python train.py --n_layer=15 --d_model=64 --n_head=2 --n_kv_head=2 --head_dim=32 --d_mlp=192 --vocab_size=8192 --activation="swiglu" --norm="rmsnorm" --norm_place="pre" --norm_eps=1e-05 --positions="rope" --rope_base=10000.0 --rope_fraction=1.0 --qk_norm=false --attn_scale=0.177 --bias="none" --tie_embeddings=false --parallel_block=false --init="trunc" --init_std_qkv=0.0508 --init_std_o=0.0 --init_std_up=0.0508 --init_std_down=0.0 --optimizer="soap_variant" --lr=0.0061 --beta1=0.95 --beta2=0.95 --weight_decay=0.031 --lr_head=0.0101 --grad_clip=0.5 --warmup_steps=200 --schedule="wsd" --decay_fraction=0.936 --decay_shape="linear" --final_lr_fraction=0.1 --batch_tokens=16384 --seq_len=1024 --doc_mask=false --train_tokens=82120000 --steps=5013 --dataset="wikipedia_en"
Each number is 500 + 40 x the weight over its row's rms, rounded and kept within 0 to 999. Layers, rows and columns count from 0. Numbers have three digits each. The size before them is the row's rms in percent of the matrix's.

# layer 4 attention value, 64x64, rms 0.254, rows 36-63, columns 0-63
116:472495490490577470469405477504486501477439485470546512486482506499532585487519462477484459521508457536483474556488503520549477531535620445502542473479420480508524562455473474536577504465461566
112:486442534510547503498527496566483456537577444518520565549471463429538566474507574481440471491497503526493483516392537508500556562519536571472486515480537498465533470468486528523535458475427480
107:503452574449489569492497525516522492460534522472473526555514434466458498493473593504476496493449476489514501481550489518522481550586462546517491450484531526464541567510515478468554530491614413
114:471548518512435508524454442457418499463500486474514497472387490471499459550452499439468489493587534474586452461474487494520501450516498515516420492508479529450522495464425511465505469579490498
103:463583526478419526517471430534464515482513423517512533431522495495486463517456500473561494427490504484471439493510533531543530473542459465510467555499428503434559508545507522424554534497470562
112:526592486523455508493610545461483531544470489487463478472589462538540474468487423499541508511508473467537501531560469481456527533461443480474544521421497527491443545512484514549445567537484496
115:505576495420474461488435430444512434531499565527480527513533471522503455496496482491470479587513564501555531485509490481510463533414529444486490536563550527477534538470480515580526487550508435
117:427509539490410490535530532496558524418483564455542532528525544517574454442554547463549479505517459520546524464494507507506421522504473594502561519541484490490452504462460505556476476489509539
109:450395383504492544553476506510520482445544558463509562535459578495516467529526488479500485482554468522528491496466489486454464561493500542532469482506531493502481476535531413560544469447454533
096:552435525492600535476511506457443416559472463512541449510527521555539497515499531512444521497478481538477582476533553517474476487433504509446517447494517568495476447513502576464459488540563482
104:504483529530475520446525533495379527537454473513547468568409501489518579523470503494536531496527495473492476613518493508523495489467546533579482431490493473492469443471478520504506553567538469
120:532497419492586472489451509451494527488449418518495500548512516492460516553498464486518518484492500505436445586563479559467508487484467453581532440488458514571457489504583465532484542462520494
103:429540481495436467546542498512498599428471555514515553482515482526473530449497504514489467506534479486563489525533409432521533487491557478495492476474507578486482457402534489534467433483457535
107:526412491545465520415526492502473547525577489551533447552448565452486483553582523423514524511490495569470467537500496454459536541470487479569501468535505486521467506564525483450510541495507451
098:495577576448537511517471516474513519467504502484482528515527475553510509468547491499558491539464530601502532515531486414439524471524528580508545432559463495494443477514503477538447397506496548
112:505514502474542495484505475473478440480525490479494530491512529415521466495539601445533448555436549420414491446562505604527524494532512457510530473566473521480535559518511483461532510492460515
111:500505537410532493539477492486464493474513464478498522527547494507464451444516593534513522500455501518461564509541524523546521484529446558527445491472466441550489403546605528561518557484531489
115:485533469531417491479460483519520508524444563504482439511484575541493468524494518498543497524551506536537516524425545442488620489466528483489462554523504486495560583476506589507488523515528571
107:556484550489546482485451420514502458500463516518555527509401526484429454563411469527567456445508516529456472484498463541484476476588437509489490518495460492514533533511556485462528500460553536
106:483509523532471472466504460476578522570458496519451544517504543487536454536484568490565517483502485467509526514549505577616499448496526538483444621512487497526498504481514503527457499521587466
108:558444470487423531497503449568460467476557522510554405489482506509439515551506508506452526524494472502493547475514502494423595466491466526437469482451494484441514449470502508471491456435540430
099:523455581514534499513583504534548481505549431458511548511564441509549475508513499498388551525441495497469528509483539485505448542521423481450502534459548470457525536468497481477509553474506421
120:406573491496459491566570508568516456494563461508512442454556476527497479497474541515535526454521516444425475497550470538525448445489487473488421488520512507468510485484505470488451433553455439
125:531501546496519529487479447463450477461443522460541564478490462551512453432519509524491494553522499523601535521465518430431533548519421522473516478517477498507448480486518534542524572389512516
105:460556464577429478510534521441538481481529608485550442464518542546422518479530452477501460533551498453500494471507563508511506452510481436433479497492530527530506576524494481511436444480476533
119:555411450520479491497547545506470508472468509521485572545389487483546495500519518515474466472558470483579531525506474507558454552516499468581531482498484487464547488488461482489529589453490580
109:385524589457518500442475582508459517464475481514569529481507467523554498520555576544456507509463497574500527515474514425535515553495519451470540474510465531496481526521522572471488536538458491
093:543527441529548524582458548472539462492472493444423549461515515445482503419473542498490457504519505414513531526476521584490459450501516477470499553511582441484554505508481441531559519518507512
# layer 4 attention output (transposed), 64x64, rms 0.208, rows 36-63, columns 0-63
114:547475522510486570517500552432470454486519529566495492553442504483526585568456505553556491531485530505532517533524526520552496515501539484438482557456463489560521496457453513442580515419480559
111:514492476502452534498500484550526482486556477609469493488489478490484534445516557477488479485470468444526474518372508543523505482469468558438498524552523444502544432502524603504557470489448530
099:451499505440515493487517426456531484574502491548511484489518456408470508524505499501421547557456531450507518439518555495539482521516502562481495425486571532538450578461560478450475478554482526
112:499508513583501498543539525476474527506439527515509549450484514482389511498493557442510439504526569465515568487541561526436559488528464495491459472547535567502591511516447516489518447545472504
100:508581516493464444518468467507436601517487480538510522457506548505516450526463513427495457491480474452519472427517514519540478435540550486539428563498495549490582513465510482449552470558532540
114:476534479486455549518487501500474559451516447418451578464565429532564456505535465533504508572506525524513492434513438472469534484461497562492520523462530518488562566486460470562521476496577500
130:476527481493407486543510498510426425521501536526489489496598473522462499519535464479572473498423586567494511449546505472514481511515475437496532492546483547499557481531495580506456549452482460
133:443527584518485466493531485556496479458525526425474521540519464537471506494480554470503524533479515445512507512486584527571494508511470475463565580517426486481444548411442496528485506565510566
109:450509465480448500546552503534553522457538598453508541601431574471454476487526476527460442556506511520527451558452540502509484548478561435505458522490535527466476519518516447528474483464485515
083:545511496500549528488529470466475424481443426480558457518486555527529484438533616516474551509525526504573497500530456465443491442421491467506469528523533523513471543534528528518445487435461543
102:451484498526543533525517513514508505494482478519482472565459460477460512481425516494483555466464570451542536507515485461511563444448515528567469475540616461566491447481478449554567558490506444
117:499437535465547502548547469464547498443497461557509494544531523500460546534456461589479519518527493517411406486515448519500516455454491497495463566464436515498532544571524468549527509510532432
104:537453525546397490533513495516495550516456508489413435437456498520483538485417489509480525514523505473411451509552516427567513517472563478488563473478515504453490516527468522531480432535457533
122:490427454493529546470540526562522583478556521548591502552442480489494470470506474478517551543448527573497495495490520480510560512461463484552502555518470502517509447573539440458494447558488446
099:432556510488548538551466490530458547491439473466505516524520497514474498413505529503512507526523514466463470477495513417470510531543547547498534529572436417467482458449384504460445455488500520
117:507529494521527565496529509456458496590533482574521507509518516512521467472549529442558455531450544484441487451489493607556544490567489558496515518497445522482454492467589444504497547501501561
115:538491514489512518541445469450509431451482501410537473498518507521457479425497483511395454539456448474499499466548508513566488439545509472534476476494486460533484449511533490505544560618529521
106:492540513506516496477398439534505538486536537503485476491496544441511445515494458493594459562456499482495496571520481525467628490487525428522547543508539508552539549478471578484499526501479514
120:454498509475503457439531504493483502467420524541633550504557538462468528493392489509520414467517498478460515489461475529510496490492482507504528431506496521473484478442552525432486525481583524
105:446495529503527440472482505439541519521518507493507441558527526487509483566574534467512446464501486494505520481527457521574562510545531485461509481544475521566558447431503548605526496535583451
104:519448502487478500419478485527437465460510506422546457462479574584529511480481466494472558537429514440476573463532507510451513475519472445466497446479551471412535506464546501501476445486486455
107:560490485495551436466567576504508447499567496575538559503469409558541506505523449525457481511423406502539501447480538453474466480515471513496487475486524481490493539501472517511440449514469556
119:478507491486531502605497532577425490471580427502463479477487479450465440523479539517553481442521499463492501468552541505503470498498514526508419451498515527400487448476560513503473459562547494
124:485520539462428544488479499450510494520409579509506581516501525553510471401505436567495599518496462508530507523528512482456501467494472491496518496507480467455542534459447555528542572527529540
105:496517455530456519476472508472513500497546465477529550481512529515468449535429430480563532480604504499560467532535623551541539488497487504483562453475515482449486507521537445536413509457504506
123:528465503535510536438494543469577544510437492488495515507477498512429486517565539587541495479472523543523495512470485535554442490481511420508509502515580486486511597439501490474487579571442538
110:568611480457528498545511508471484484437490472537477437484511430546437455511517456504508580529473477518547505550488506482498551536558532513528563533543461507509511506539495494425539447560452554
086:491546570526512449455491492489529439542483481546412550596465518482490434569535514504520427541482470485473539500553472527466499472547535556462465463462528422509507480565502494516460557519463480
# layer 4 MLP gate, 192x64, rms 0.265, rows 0-52, columns 0-63
094:557504549479524474526532547454508515596486517426425469487540460489494447505516518551526478554471536522467502485540482485526483427532480541473486460465532511476447492521525531496516574579603431
103:544472480497539479493506465475560467452540450507568571494529508578463516519564489472489470473512513542481498422539509491517561519512548445485473529505525457441535407521522547523612471521557477
084:572577504472484510501479452486484493468422471453470498513523521517411495494467449456540476491564545533499531497585449480579547460557431494487492508539458533544469478523542538497437463522433487
109:505516485503463431433506499556535506510453518468503406437443516491491549487508502519496449510480447472534561512405556508474490512465541432551538451503524535463466486542522532488526534545521613
098:506509530477483501452492458533568507495492543427488510522501530504444530511517488499503501473553535478426525485578547550474618495546522507555454500467497410546489621511505483500458528533453508
113:466495481612507482434492498455507448493506549488502488531500564458425425475566497570491533531504433491522516496511483470404492523502464506471508513504525486462592468520470475550507600480500519
106:488504469593498534447482549455526457536532472449445496512429524524381517522577543476503538473473555458516497543480487522495544491496493501450479471474497514551561491496485464552533531558596490
095:487538459522594497549490488492542492491508478459496475543485496422504535545521508441515474493498476510445507456448447456512515516575517454547535437586570429535487528562511489513431564486515436
091:467525441509567470544477535524494474498467487542520528434586504541497535466543534517502486463478487507500502485409492495495483437506502507555497498562531514547555542509560492543519576408497386
103:538531446467449451469480471443462524471492518513565531574451442459513526461468469478537501493600454554485495539470500466475521530523513534558576437477502520502432458479504462423455560477525492
117:481444541537457490490535521512477501430457427510460538466473549610484482495520508511445478581512523473539566488545576408562502475564492503483459495584484504504448488485496474495503518473513542
109:513506567448518510490444493474437451510548450444421495466504476525494497513465486522469448502578532424538470536494509519551462521444512467528487548476503442474462541387440481456494544442507466
099:456528562564502497438441534491516516514441512526510569477435467525496554552534528454524521450528499480555526548462615520541482544537557445457563563531519484506467535486461498499489529471458525
091:498535515473486546454491543474512466512459460381457462515560549487491455496475497511469574451524491551472475509512485530508487519589486482472527526531550559512585426567504479550477517536470425
099:459482474475431483506538520500540518477530493495619519473545541532556466522508519439537538437470513535413476476478501489581531525496526500546580449498476516489491460441558506467541454500444440
106:433544442505505392545478535553507447511486492450421492491484469506486529466459510487465530544497587491519556546501558495479535509555523460511497467522498541432536502600499506497506547485525582
110:466498521543443514497487487430510485542524559441506471482525512525481504505510509579599523479496504492530516509490518484518478476514475495541553495490593468448563553457525467548433617570447526
091:505549483521493491467509426574531486539492462566515496528571519479421533531560520532499511494458520477570507450553467555439472483499538603512450483494444470494516570499551493533504573464470469
110:486502532511524465483431511574511468567509567475452510426498534462410546499467451552470443519458543438534530535547595486480508491533515545533505496433498522452504508512549529565538552496512489
092:521465516441565453483576521442487496518432467498504543500524496562486486454472458551550474406568490520448486491504500556597503517461519491481429493486519535530522460534555550474506542451539551
104:513479576549424481462517500494469533452498494443492480521486490552509532567544470521482489527615453489475493532585509480491504523580544478474491496554438433458433522463435482501493526447514460
110:462476516471512527496492527520577515448499505487432524465433513524509501437407526516483485492546497455492587504468488454402533527461482502502548430533514404527491479552569491525535554518548497
098:551471503474594483458583512549474470475561491453504490490432451453422576516546550520441522473445507508525520508456480557499530484551576507541474445449483462535525476498443460494498531498519528
101:566472521464426560548507510489548499463516480538483424569586529549408446493485518539496527525484518507460500525533489547532449458601480521527459440458468494468473480500506547496450472502474540
103:443452543570431545575446510497513468496470538517452543549480463497421507488512539529459547511581514507514482440454555461528476463492499549516411508464580503440509458477463528524521496535486511
093:519479477491503500521571493451547441515480458525426533540469480463517496548513431499557523392605540526527487515424518491479543533492520497575469493495528528532502494493562523496580447452496473
094:527477511536426541440475485495510441538467465465417493509489497488465469595538466529553476434518548571522464454511454471473564463472501508491434461456541505438451435452504484485493432499528488
110:479510506471457533506418418509521509560525480587484401515485538495585451521464492418485445499523513440561531557446440516484485528514517436524507470469543513507469486460512448523482544511513489
102:498503456475531518485513501437607508498462483534505485492450492541536508509470531516466489591442471429552526464424517459454486485423484460486523504447497572502471569515541429562561505504535499
108:511509503537490516529513476523513413442490522489461500490529551523390469441555520471537482469533503499483478532469527514478494492528392473421530538447449445474590423502532495498546489559518500
096:479449514493556453503507567477525481501512503527485472519472442446481477441550525496484456470482494473525461476422531481482520462403552485474555544493459495543498440524420582491492562599473469
106:431440538523512425492421499519541539456489452435445536509535394507483506454529476480512503576555513486508529599540501501526492523509475405509513514462536518473475457521505475543546536524487515
113:507513520533513451481447507504538526487429526473461486487486438474419473484506455408500481457514548411522500491505550500476468460517498516435482465480489515546549426561534550524455618495490464
094:572540558479493543540559528525428520551521467490441456461527547542548465475453601489495500416526502521523450471479451514523484527503517524517534522475496499393513537465517570527504464498448464
099:473544490481557497452495471461526529425515524512458451493499469419493396495496462418504509547492523496524495508494457507505469551446503517452569454528538406457485480529509502545442550585537513
095:507454445525490594507537518538524592574471455474492457518432551543515518554456511530419497507472523490572515511442468441514492456508507481502443531463485535576438521485493488485462476461558487
096:516524531518501526505518520489481405496512446448511450483512572480511414474498491520580480508501510497490546471513525429546437459465481521495527548476493428553530441512537496490560626484553518
103:420500473518511545518503458505533483470495435391442484498520477461489507595519476498465479472462545513547546419553547490485521476494406542419470493501505544542545448521519467503519533541470492
104:599495513507478488536567536500456539467508467512501503551506489560500490528497578470488577485522572547440470522429493489511581452512557492446520517530464419453514473444506540566501506494554481
090:498535464517481513556530478523506531565443491495574547467536526479479483474479520520465460502526537532535496500409488450467487437534501556611499424577447552537504451554529504568525519478524485
094:534459486573569495511469566496503515511437528520509453576533449497483531475543483470467494512485535535546535483547509503537505521526496568578423528550505596488509488575463540503458550566462529
110:546470559557490461495475505555536446484487520514486562519502465578498451475543465462510552541463543487483498560481547464483624522541576529491536562516509455511429523514501492446478453488440494
094:506482453434463520455505471523486518492425462517445486528460456519481502499465443492475476490492532555544547548506538470460505529513519437493496386497557508427461522539543572518515400461540452
097:483430481507600495469535446488482436476546505514574527528529487549514488474534503436547578513438478506478487452530465509540556528562579526519486499486553470465474483496504458552442481544527424
104:570549502506448549546512465509431471504453524502537565562515590506498463544523455483539491455505480543485500536524492569443569520438542448460490535467510534481527548510425497468459544457448529
096:428545551501510525491565463523460462447473474494515484460504514566505521438461449522436481523471457445456532474490440447485471524449501436575443538547500547511483564437553463570495481479497526
101:506483534540472576513491458463484515493501537492495460481398468547494468481491566518488539485572490554567505503450549507530414514531497463447469489456492528472440507522554473434566509537585549
106:428451529487512411506503498503514470431506479478550509526527470473519511508460538502492425466493512481593475461493576489520563478518478625531529489459527465515538545529506408540520491494474447
092:548466489588485465470496542488534508568492429510449528474541473542502568491479508580478486514520509569512502422473507501490562493492569617499508445504558514485520506566491534475433540484516509
103:515468519484514487504520511565485479470513448529452514487494486524494465537515412500534537489504540409453477512503476552539440438493503565557541396532509421519441496486454552536593517532521486
095:568481531494524467412494571505422455479523519473466502521458491531514491461555477564501551522526497435498495477425405495477488497526478444486531531492539532462508498521396469490520561460437463
092:410565476488467485430506529473504529406497529528534474452545473590494459492551448453482520558520442518522511526519542473508469491463505567450497522508415503561492485407528507527497474527479484
100:581529432577468462539474556515456506605456494434432444418475455520539470501474506435485508525492513491481487505539502537516460523536533527519548472544480528445474548484444485493537560500476510
# layer 4 MLP up, 192x64, rms 0.237, rows 0-52, columns 0-63
101:535523602498494537569508527479510525565476489424474508541503474546444445514548535517533499543511483511505528486598521492473436417499491577442446492467491471451490523491472481533490496581540462
116:570487505542577532528495523556501524464541477477531516509573478490540512461488475496534403534537508545499504444443417444610499534453513521557419471455506478512555462514518514501503501525500539
085:495464456439494457550487476425506503535447477449538450461490501480535439463458537460468533569570531559544498446483452475469569563565526503497496537490465508508472552528540485453473561492520425
098:527551494513498454589491577523516488480470497462493487467505473496537476434543497541509492537491556479525511465473561487459404483528548423530556441544463561421503499497501545558441499556496546
105:506462540509447501512609563534467546488461574477473506481494547477523465493523483529567535502561498471418422458527466494502459449512553517588451471469463493482557525547495489556450481522508479
102:529511499443456524615533501473550547560459489428509494475468460564575520533472512488524537459602477503454482528535531482533488478511537507499507434415495504515484521475481459467488470449543434
113:505548510577449436512388469464500571460432445481464463433503445477419481565446468512514500438545497489473512507526465495481507481527481505481523489431507559557515516460483492525505467451518536
094:436486459532468451521533522423509418486483442534494466500558498542455436535495491450519483487488513553529487429543456479511491529514405568418547543546547508515518476470545525487542563519468510
094:500512471515468543570495554482547594481544542530473488497479495555522530462564540514504570503536505535462473488432465462502476495443499525509449464563569490526555515495512554534514470477466375
113:539550538497420475476498498491464476434526486490505489456492443470505488519478433470541431508523521524498504606466480452493537562551479469546539495563533399525433507538513486462471576492455528
109:460532490485585509482535480481534573524543567562524471504456480446457547491514464511548491494543455505510456508403461512466463535440501568472428486428499459530545449479516503429498531527543531
117:592490486484413466586524511443426512543480520440515555510529510544452492475470441555514503506452488425477446507491482551492542526466538545513468533470507432504481472493435457465567512465522488
090:538434542477492505533514461419596578472550472584536486556443505540584511451490553542586475502456479500555487465496454506497501529496501521472483479479535495449438470503524477506445468489487517
087:488521563443522556491491530561526480497492431373427452530574478474449501525509498509522457502499442477519475554497530464517534527560482552448520504488499492458509592494467505501541465524514423
105:559470456478490517554554563486479536547546505448488494564519488474523483449541514523546585482488558559442476478554510487562511407506507552565451471519503536435429484552468500484503542474482489
093:484548538513535500488505548496525425587464498550524514501505450456448472479511544464429483499598432508536457509471518508521519532516482407478505535465511458482487591516458483528494553446472422
102:552464506495562500460499515536484540553552521526576430524505441530453523527538467449472494469448446530523466516536415498547469532564506471585477509490503544543435500493498551496486493440451426
108:461472485521542565594454495592483482487502466532500491513526511546531526480517485485457507528455518557467519481594466498429509487415489522477514510486413475532508452424449489503550415530495514
107:526441526463493475530551406509571490529503505498486468535485610572517522487509478470521521498496500554403466480538454470452481476505433548487453482551524490531518438490500528515524485480503390
088:463424475502496468455492426549455472506515448455528481481518535595511515446517460489520459501481451516481486447543484546538404518432434464459455493575483502519468512473576455499502551471497464
104:524505404513554469530522472470496476485487506529511482471449528482434474510491475468521540494553536471446514483507518517434472538434445397495445407515486568485465463465583539530522489437532523
115:549449517516439539569549443532494500546445463547530461523515511526436550513480419546499594475475501494484537489497444509476552443491441471547502508422544502505476429542494486481481485445542542
102:471553431479543482500437555604441521436490495476477472549471544504445503504553552481472509470476518514533494490427497524507477469469559549471486462483508500552538513461502534486432413568467558
096:403473494507523473466426531546540515511477443481472527478513517535563530558523513519475509542549457553480528523509436458426515582447557481525569474523563480516464542561502539540473470520506446
103:426503540490437431519528445455463466456487557501532469557530559484459465513533530559498489554489507479500517507592527488487534480479521410471470446555515516502467544515465502459397560468510521
114:520465540398450480454585455504475458524516463456470500444497569478493537472498491461519440501465508467533505510474467499524472573593587499518517511490482398522482483448479462477525541457523513
087:519467493560513455529489491479509558490518618499530522481485383455472495499557469453448469565490501459499509531503508500494481534502485430530477429470473512525502491452379532519515531464439508
102:464551451476479568434525518488498432480497434495568539473519585579510488543476485548490500501482500450492539477506502473529488457505422542500590411443471417556503487534528504498513507489483514
106:521423535445499543480526555449509482489492420505488528482473564554452432533525508550523468499447453381429454426476549475511511482518465466465527476494542488472532554517472505486471468444504501
103:508506476573600419497462468508510496496496468539455447465519515490485486521503550455478478458439544507489565502499539487404482501549441480454487535533536481521558481496467383542556500512466475
108:505535499497614469474500489509477517375574490548541495508471457489535534444500526546489448520451464459534451482473476468498507504490491416499514544503518540519552501487398528526503525521420520
098:517557539504473468520487521474444545475548446471487603503474519450526508502469485463462524463491534467473538466520457529476531570543526383523494507500520563535452472558434446555459450461531506
117:481513483528543525502464544490447457400543526518504521430539543510433488505496538478479439534476493492496503521528470482526474554492428499467478568565475524545551376427506469475523481554509460
091:461552471481491558466504411428528444437479469497539462535484495460489453473498511504484573511508462488482540456498475451485453501465473534456507536601550517546488474485516458384442528521531481
100:535553481553500506504575574488403481526497586483585485530503557523554514412509514508528538462533525470523470516491542536555539437516507534537555502489435557486477537543525509509474550533507481
120:480530461359456515448502471501494542511495515461481437493485490434549533474493445497508492464479488474444505524533511529514504504437561470571555411489475512536528473485523512412434472554495523
088:463510493611525495476583516454519504589479576501536496475491507501550556505525500433434566505499472438481528497464556480454554520447500534513503503478521481430498530515467512524548462420486454
096:543575523497517514526432504480510498502443465537446545513431498460517507463422528477456490518589440483549499521457500523458467470438499529512572474450526439481504537535533436463528476556551435
091:482590521472531548396517477460528532519491508521541455481469539553486514543587560482480497485479460493507439522482516517524553505521482506511507524492490492472533443447604466474465465603547533
102:533495497508474452561515501508513555467464465445487547491481514558555477532399508524451439463561507488543551450467469477465511502460518569564460465527523456526530477596533489447515470545537559
091:519454495440495522481495533513416578549562583527495522494445476456441533540540573530503490513422536445504515499534455558511502449590525530540474452452453510496469539527537518473488498504514454
111:479515527533389507494459550531511480468458536473509443485491575464499464469536494479526467511468552485506540544373442531533461480490515504475522463567469468539503485509532560551494494597464520
099:449530525529514575475460521532547484506511502423568480482544586478491479532524533534561456492463460510497453537508428536542494419505486495515522559461452477513550541395451511515480464534493555
094:458491514405495487530504503513516481621483477521499432458526472603510483503502556570457458514472516507531475526462531487520524513548507467573472529544470486508416515549492522455513518542585517
081:508441504519452433484448464443504514493486393559523517494463517494480468487520589522532535551530511500503534534442489447523524530481515456492533483462541420508474475508536424501576577519446548
111:550534509515484469563503496526454522507501537473491425523516415473478557525530507510455513501486454503444541512529441547465519443557559503507462437390475550548543501446429522457452488471505457
095:569485464522428522480516560485557514504489499527479448446425464542484547516496527516474474507463481528548537489447519494513461446416480535472492511457494467400482548477481486427494488533592579
091:550479522597505536496506548519430480531499486470462513499507479517459549464524507467509563586416551570518539510523548487560543476556511449442459537558484509463512529522476426493492539545446522
101:526449570517486439502516511571509519557532492510490566579498495472365482509528495462447508522461475521449513524574475458482500483438547410469448500455503519499510491475491479533493525426475485
106:502517441559507571494497535464574521544494557514521465518497519494457525441529477477447597513470471519456523505468571486551464475500430468507553539544407507494548427522517575497552485505487512
092:503418391494498522607423474489507523480456501478481531508473489539532484557517574595505509501494512520502462457478521476477475452487527550469497451576488447498503548466535448435508540472497479
115:472457560483464526523512511437562470516452480561474475515459482478538560474462506470522437522473511566557500553578465484549533535484417490521553555447584482465484518516468497549481483421522478
092:461509522468441489508527441500456530449543547541504466495549475435437537533566456556477452504411461510543497465441477563479535483547519514503466465494501515555530489502474511458528399583522513
# layer 4 MLP down (transposed), 192x64, rms 0.202, rows 0-51, columns 0-63
096:559523489515441439552506613495523515568452439408472560409559500511510458531488527473448555492527495539501527513518432480514551555522449562485476511485482509525489493528484507489484510549501536
110:420459481466481420502494511529473508515513580504535525466478482495479476543507501460463540448442495489516430482533527503457479441593539486481516540521592496539449501490451582548492458498411498
082:501535493495509436463533558430496421503536540399518516504470476509556554475474537407475450455488478463424474490521501491523512454546510493448487544500529467462568443498437432492452472504522499
101:533550451428491425519492467575490518488515520484531548550443527490494470479569568490423505455489463473551460557497499495538469485479419400509456441519496460455452528527498520539514476484520549
111:507503425491533476436415564549498515546512486440481480554529516530548509551543531569522557447503496512531517488548460486498581490477460488497547504470506464590538478465474491497524587459526568
093:513498497511481539439493444522454479482505474540470550530397474485528563441606508475474448470515553457479529466437490562516495479561536485517465490496514525447429569553494475557487503552501538
111:470568530485453509498481528592495453563484473448462476478465509567498525562478542494471558509443552506504468534549471501534601496533531502507447462457544535426518497471490495569532452531568489
093:533435561538487461440469454517372513469466541546578526461515540525468502508443528564501522568480465470485519521516548492455481530477499451500528567501398504483493466528532526548515490501520473
087:524539546466531449493456483451464472541519504485437491492496499503456498518486579439503501579507450418530517518582465533448563497448451437509520461479426489509441560488439496472466468441485518
104:539538452444520496467438529489497469522494522511497494538514500429507572508529542542488538500521351469466479503531535510460444476528421481421442466551529536481530527529466489496467484560483448
107:430463433557480469486450423529439463425571553535511499559493513476424465501464503496527490516502507546480514513577536451444484488483462534506473516518530575455558461496477495469520546532501571
109:507520560469571508473439461504549485563502516469460489526416498448535511545499589457450519436496620485501495481448492478534548465463550483485518526538484490450489451440535468456459506513507535
095:485530494511550551468589437476469469496496496484473524532521488450479488588406474550456512510469478532453536478531542465428477526475527501529536489471502481477491488485501400491536540585469408
088:488492508500566486487424438444530510535522525533487534588540501495560507528563551541502552487473516533482464535521502531498402495516467491531498497523529600556441503568488503561426460489545508
102:516475505445499507583465459532481467473496566499561450467573483448486459521493460513540483540484580553568455435466501498481488550486551462538453434440498513530557533489547562500492446483542469
094:466464492513478510573471488492462555550497524494551603612548582487522479473537542480510453522515526527517521492513425502473565508516532539504533444476406537495441486481463435511497489495511466
101:556529523484485429447583552558502523585501442528492482430472489537531584497458494454493444470482417509452549469491546470501479492492508501475476501544436592500527485555453505476509515498533481
097:445527509494529548484481444500465459534516466506499498536448516484519545543465567524572466545536410471439486462588454493490525560513489526472496491481441457516491474473487462542496361511503519
104:488484491472538471530549476468554487499432468544516451518483484445539496513498521448515580462509494566463447431513397534542476471467461454504418496521474454552531524494458461454521513437471427
088:542585588519431556418497500536512464456482468499501514470495555450461415539484546444499570507505551521506413487530524542426542463506528482521513515501531514499491519470494464504456490573463510
106:506454477517463542482495563546460472492547485593570546584564505444475412509446520499505455533515529523514470531480493531562501496535537517555460503483572526461497524515403466487466521480501552
109:565488489482497500540461471527502432517438492493528591517531482533510490442474454483432450437528519444456493518452501496463449434474483455493458493465537515480471570544487430494477470560572420
106:456537501520531520522517540516462498405559512495493464358471499469421553560509480545529520445501490506522466515543482517518540460466520512529530505577454430517531494519469479433479519565496526
092:378480536564475596489494436543463571499542519489520462486452445541559499507508475490395472544473571518459471505478507489486461500527492446522459530529493494557466505539528527522485518519493550
109:474470478454459446483420522469498476543392582463481544514523518495533490475428497554461521501498492506518476431427522447508549525465531507544474577512492450471495450536509483453474490474443573
109:495523508572565528511324415531510527490480480543526517534461477539573480532500521484532497482505589494448487526500494493474479446494481486529482495497489532568481513554498487478456438530498518
085:574560487501482546527541468518454522519519476508499540519519489483460497510522494584457400496497482634575503535533502529545514477485568487552516576529500499421486476489488536450513497443510497
097:485476511451557460523442534523592539499498526501475529494449477399553467452472435417543514447498485514483433515495534503502472551500447587486469486514557511485498449445452527470470517546535481
109:554520447451496481502533487484544562522517499440496482482592516525486449446555487562511498434505458536455495526542431532507570501538493452499493447537560467507516454458480568425516567483484442
097:477537507494533503525488541550525464471507535505562521441508516520575449476531402412494498508523542481529425500516560492478381454479427476493494518528524451484538488471499463464523439450514454
100:522518533462521484526470510510479521488444570517509570393566577447537498557526444385464493503551473471481540464473476480555462513493464499510505513557556494500526497428546528526455481494499471
099:516466475508522536453502497552534573464441451512471546561564407529461547502500540572535459546531519540479553549514450550471548512502452489487451507486558488420469469530512504502523501476425544
117:440491569419554560503445425548517437411517486523488471537467535467523470484570489407500528522570555473496503466519550485510467493500556489434518460470461482488512497496488494547472516525509442
093:446467377525520483521454481549506521421481503508563514545510450567494529521449500452509530528505524444470498460493560495487471470416524511532571530487517551574506469442458452526500519472461537
107:486490476500530541533474563515499523504480595490481532507493505455477511523573494477479528484548512432497546493530491589534491537527475506500539414523566447393521566504467478484482613534491498
112:523497473478521493499432446493552506435505538544471502538536487393491471455453465442522522525485525548525519498501494460542479523490524524597500518454464510513528455479515439468497609502444597
093:499476444527555546468479552480559592520528463485492550437499449547537492542533474512578551514554464502502426481529513608456536496496463514478533535575493507505474486532523459548502470566509478
099:421443467474535482500537515513461495464531449491506498480537452482516511483474444447525583454445490525538497497454529532454486501504469534525519595432518441553602443521523531502490547513519580
105:489472515570553479481457434522480483533504559505516476519495549427506451430517463559516448528502474409568552460498522524480440539439466480545454487424498506596558507513494496518527495530468494
096:517527507454474519517560484552529543512473472506528542458572478455488438539524541512393526438532490505553493509488469446500482512543491547550478477470534500556467459575479411563468553522500569
100:577472467589454496475510520511506508470437520463515499506498490514591496455474472530481515530506523497523486553544504563503481594462546547600428474525533498562486517569452480469443506542466500
106:492526552455542586493440469530475514478522497474490477475424457509461505426499547461476549490561449509454492526587446493420503462535447474550474519463566451515530508507566546524499521508543552
096:517543473500561506447512439556474563494521498483548490531451533504517511459549559552522505524504425495455532474471472524478445513454518484558500488488500530494562488413513516614430581551499483
101:530511516510404519518495453436488461560485495511500446529481582421521433465485443512519507501582560503491447483474504518426509452486471524470529481477526518452533510515484472422487524467393502
082:498523514539490579519516505441495418470412526509492549513497454523471503531463491571498442580487499549526494552511509502417493525509514481543533492528541471523427530474377466456474485528510453
113:525504567475462600444460458580523468482543434490474499515495473468483508427473413488434516531514540461492489490478524422551524440492533463576496480527475524518527515474509476567520459439472493
101:438497462520472522450554500492578546543546569501514553517472511427487508487489522489514530510561513484486473522543534478550392502481476514434489554444482559571455483572523435540559510498508492
092:477543488491435490520497440482558481412517530550514502587555542485564506507453494495487475471472548495484483451536531486508503542527566571512550427480495476542440496506479417556556488471508424
104:548418548543477523499484488499533526537418428554460525538573494479440547489546486574496446509472526544455514468481539470500590531500537505493472496539481535497448545530464492511420446495539454
103:454478525441477553410525483479543474483549452544514543508509457502511534441502567521514523540502525540484514529479542482496485522519419487492447488374524614558549482503520469521492499467455484
093:421523508516479492492522490477474514493465448557572509410422472573423471493438522471526443420467526510497465465536478505514598490490493497536537476481451489500511501513607522527468472494478508
104:483531462528512491582559567582408526531573491484522567456507480532464474543509485501511557521443508514503520469433542516490450431531495479514474477529450554507515474497477499454588516542460550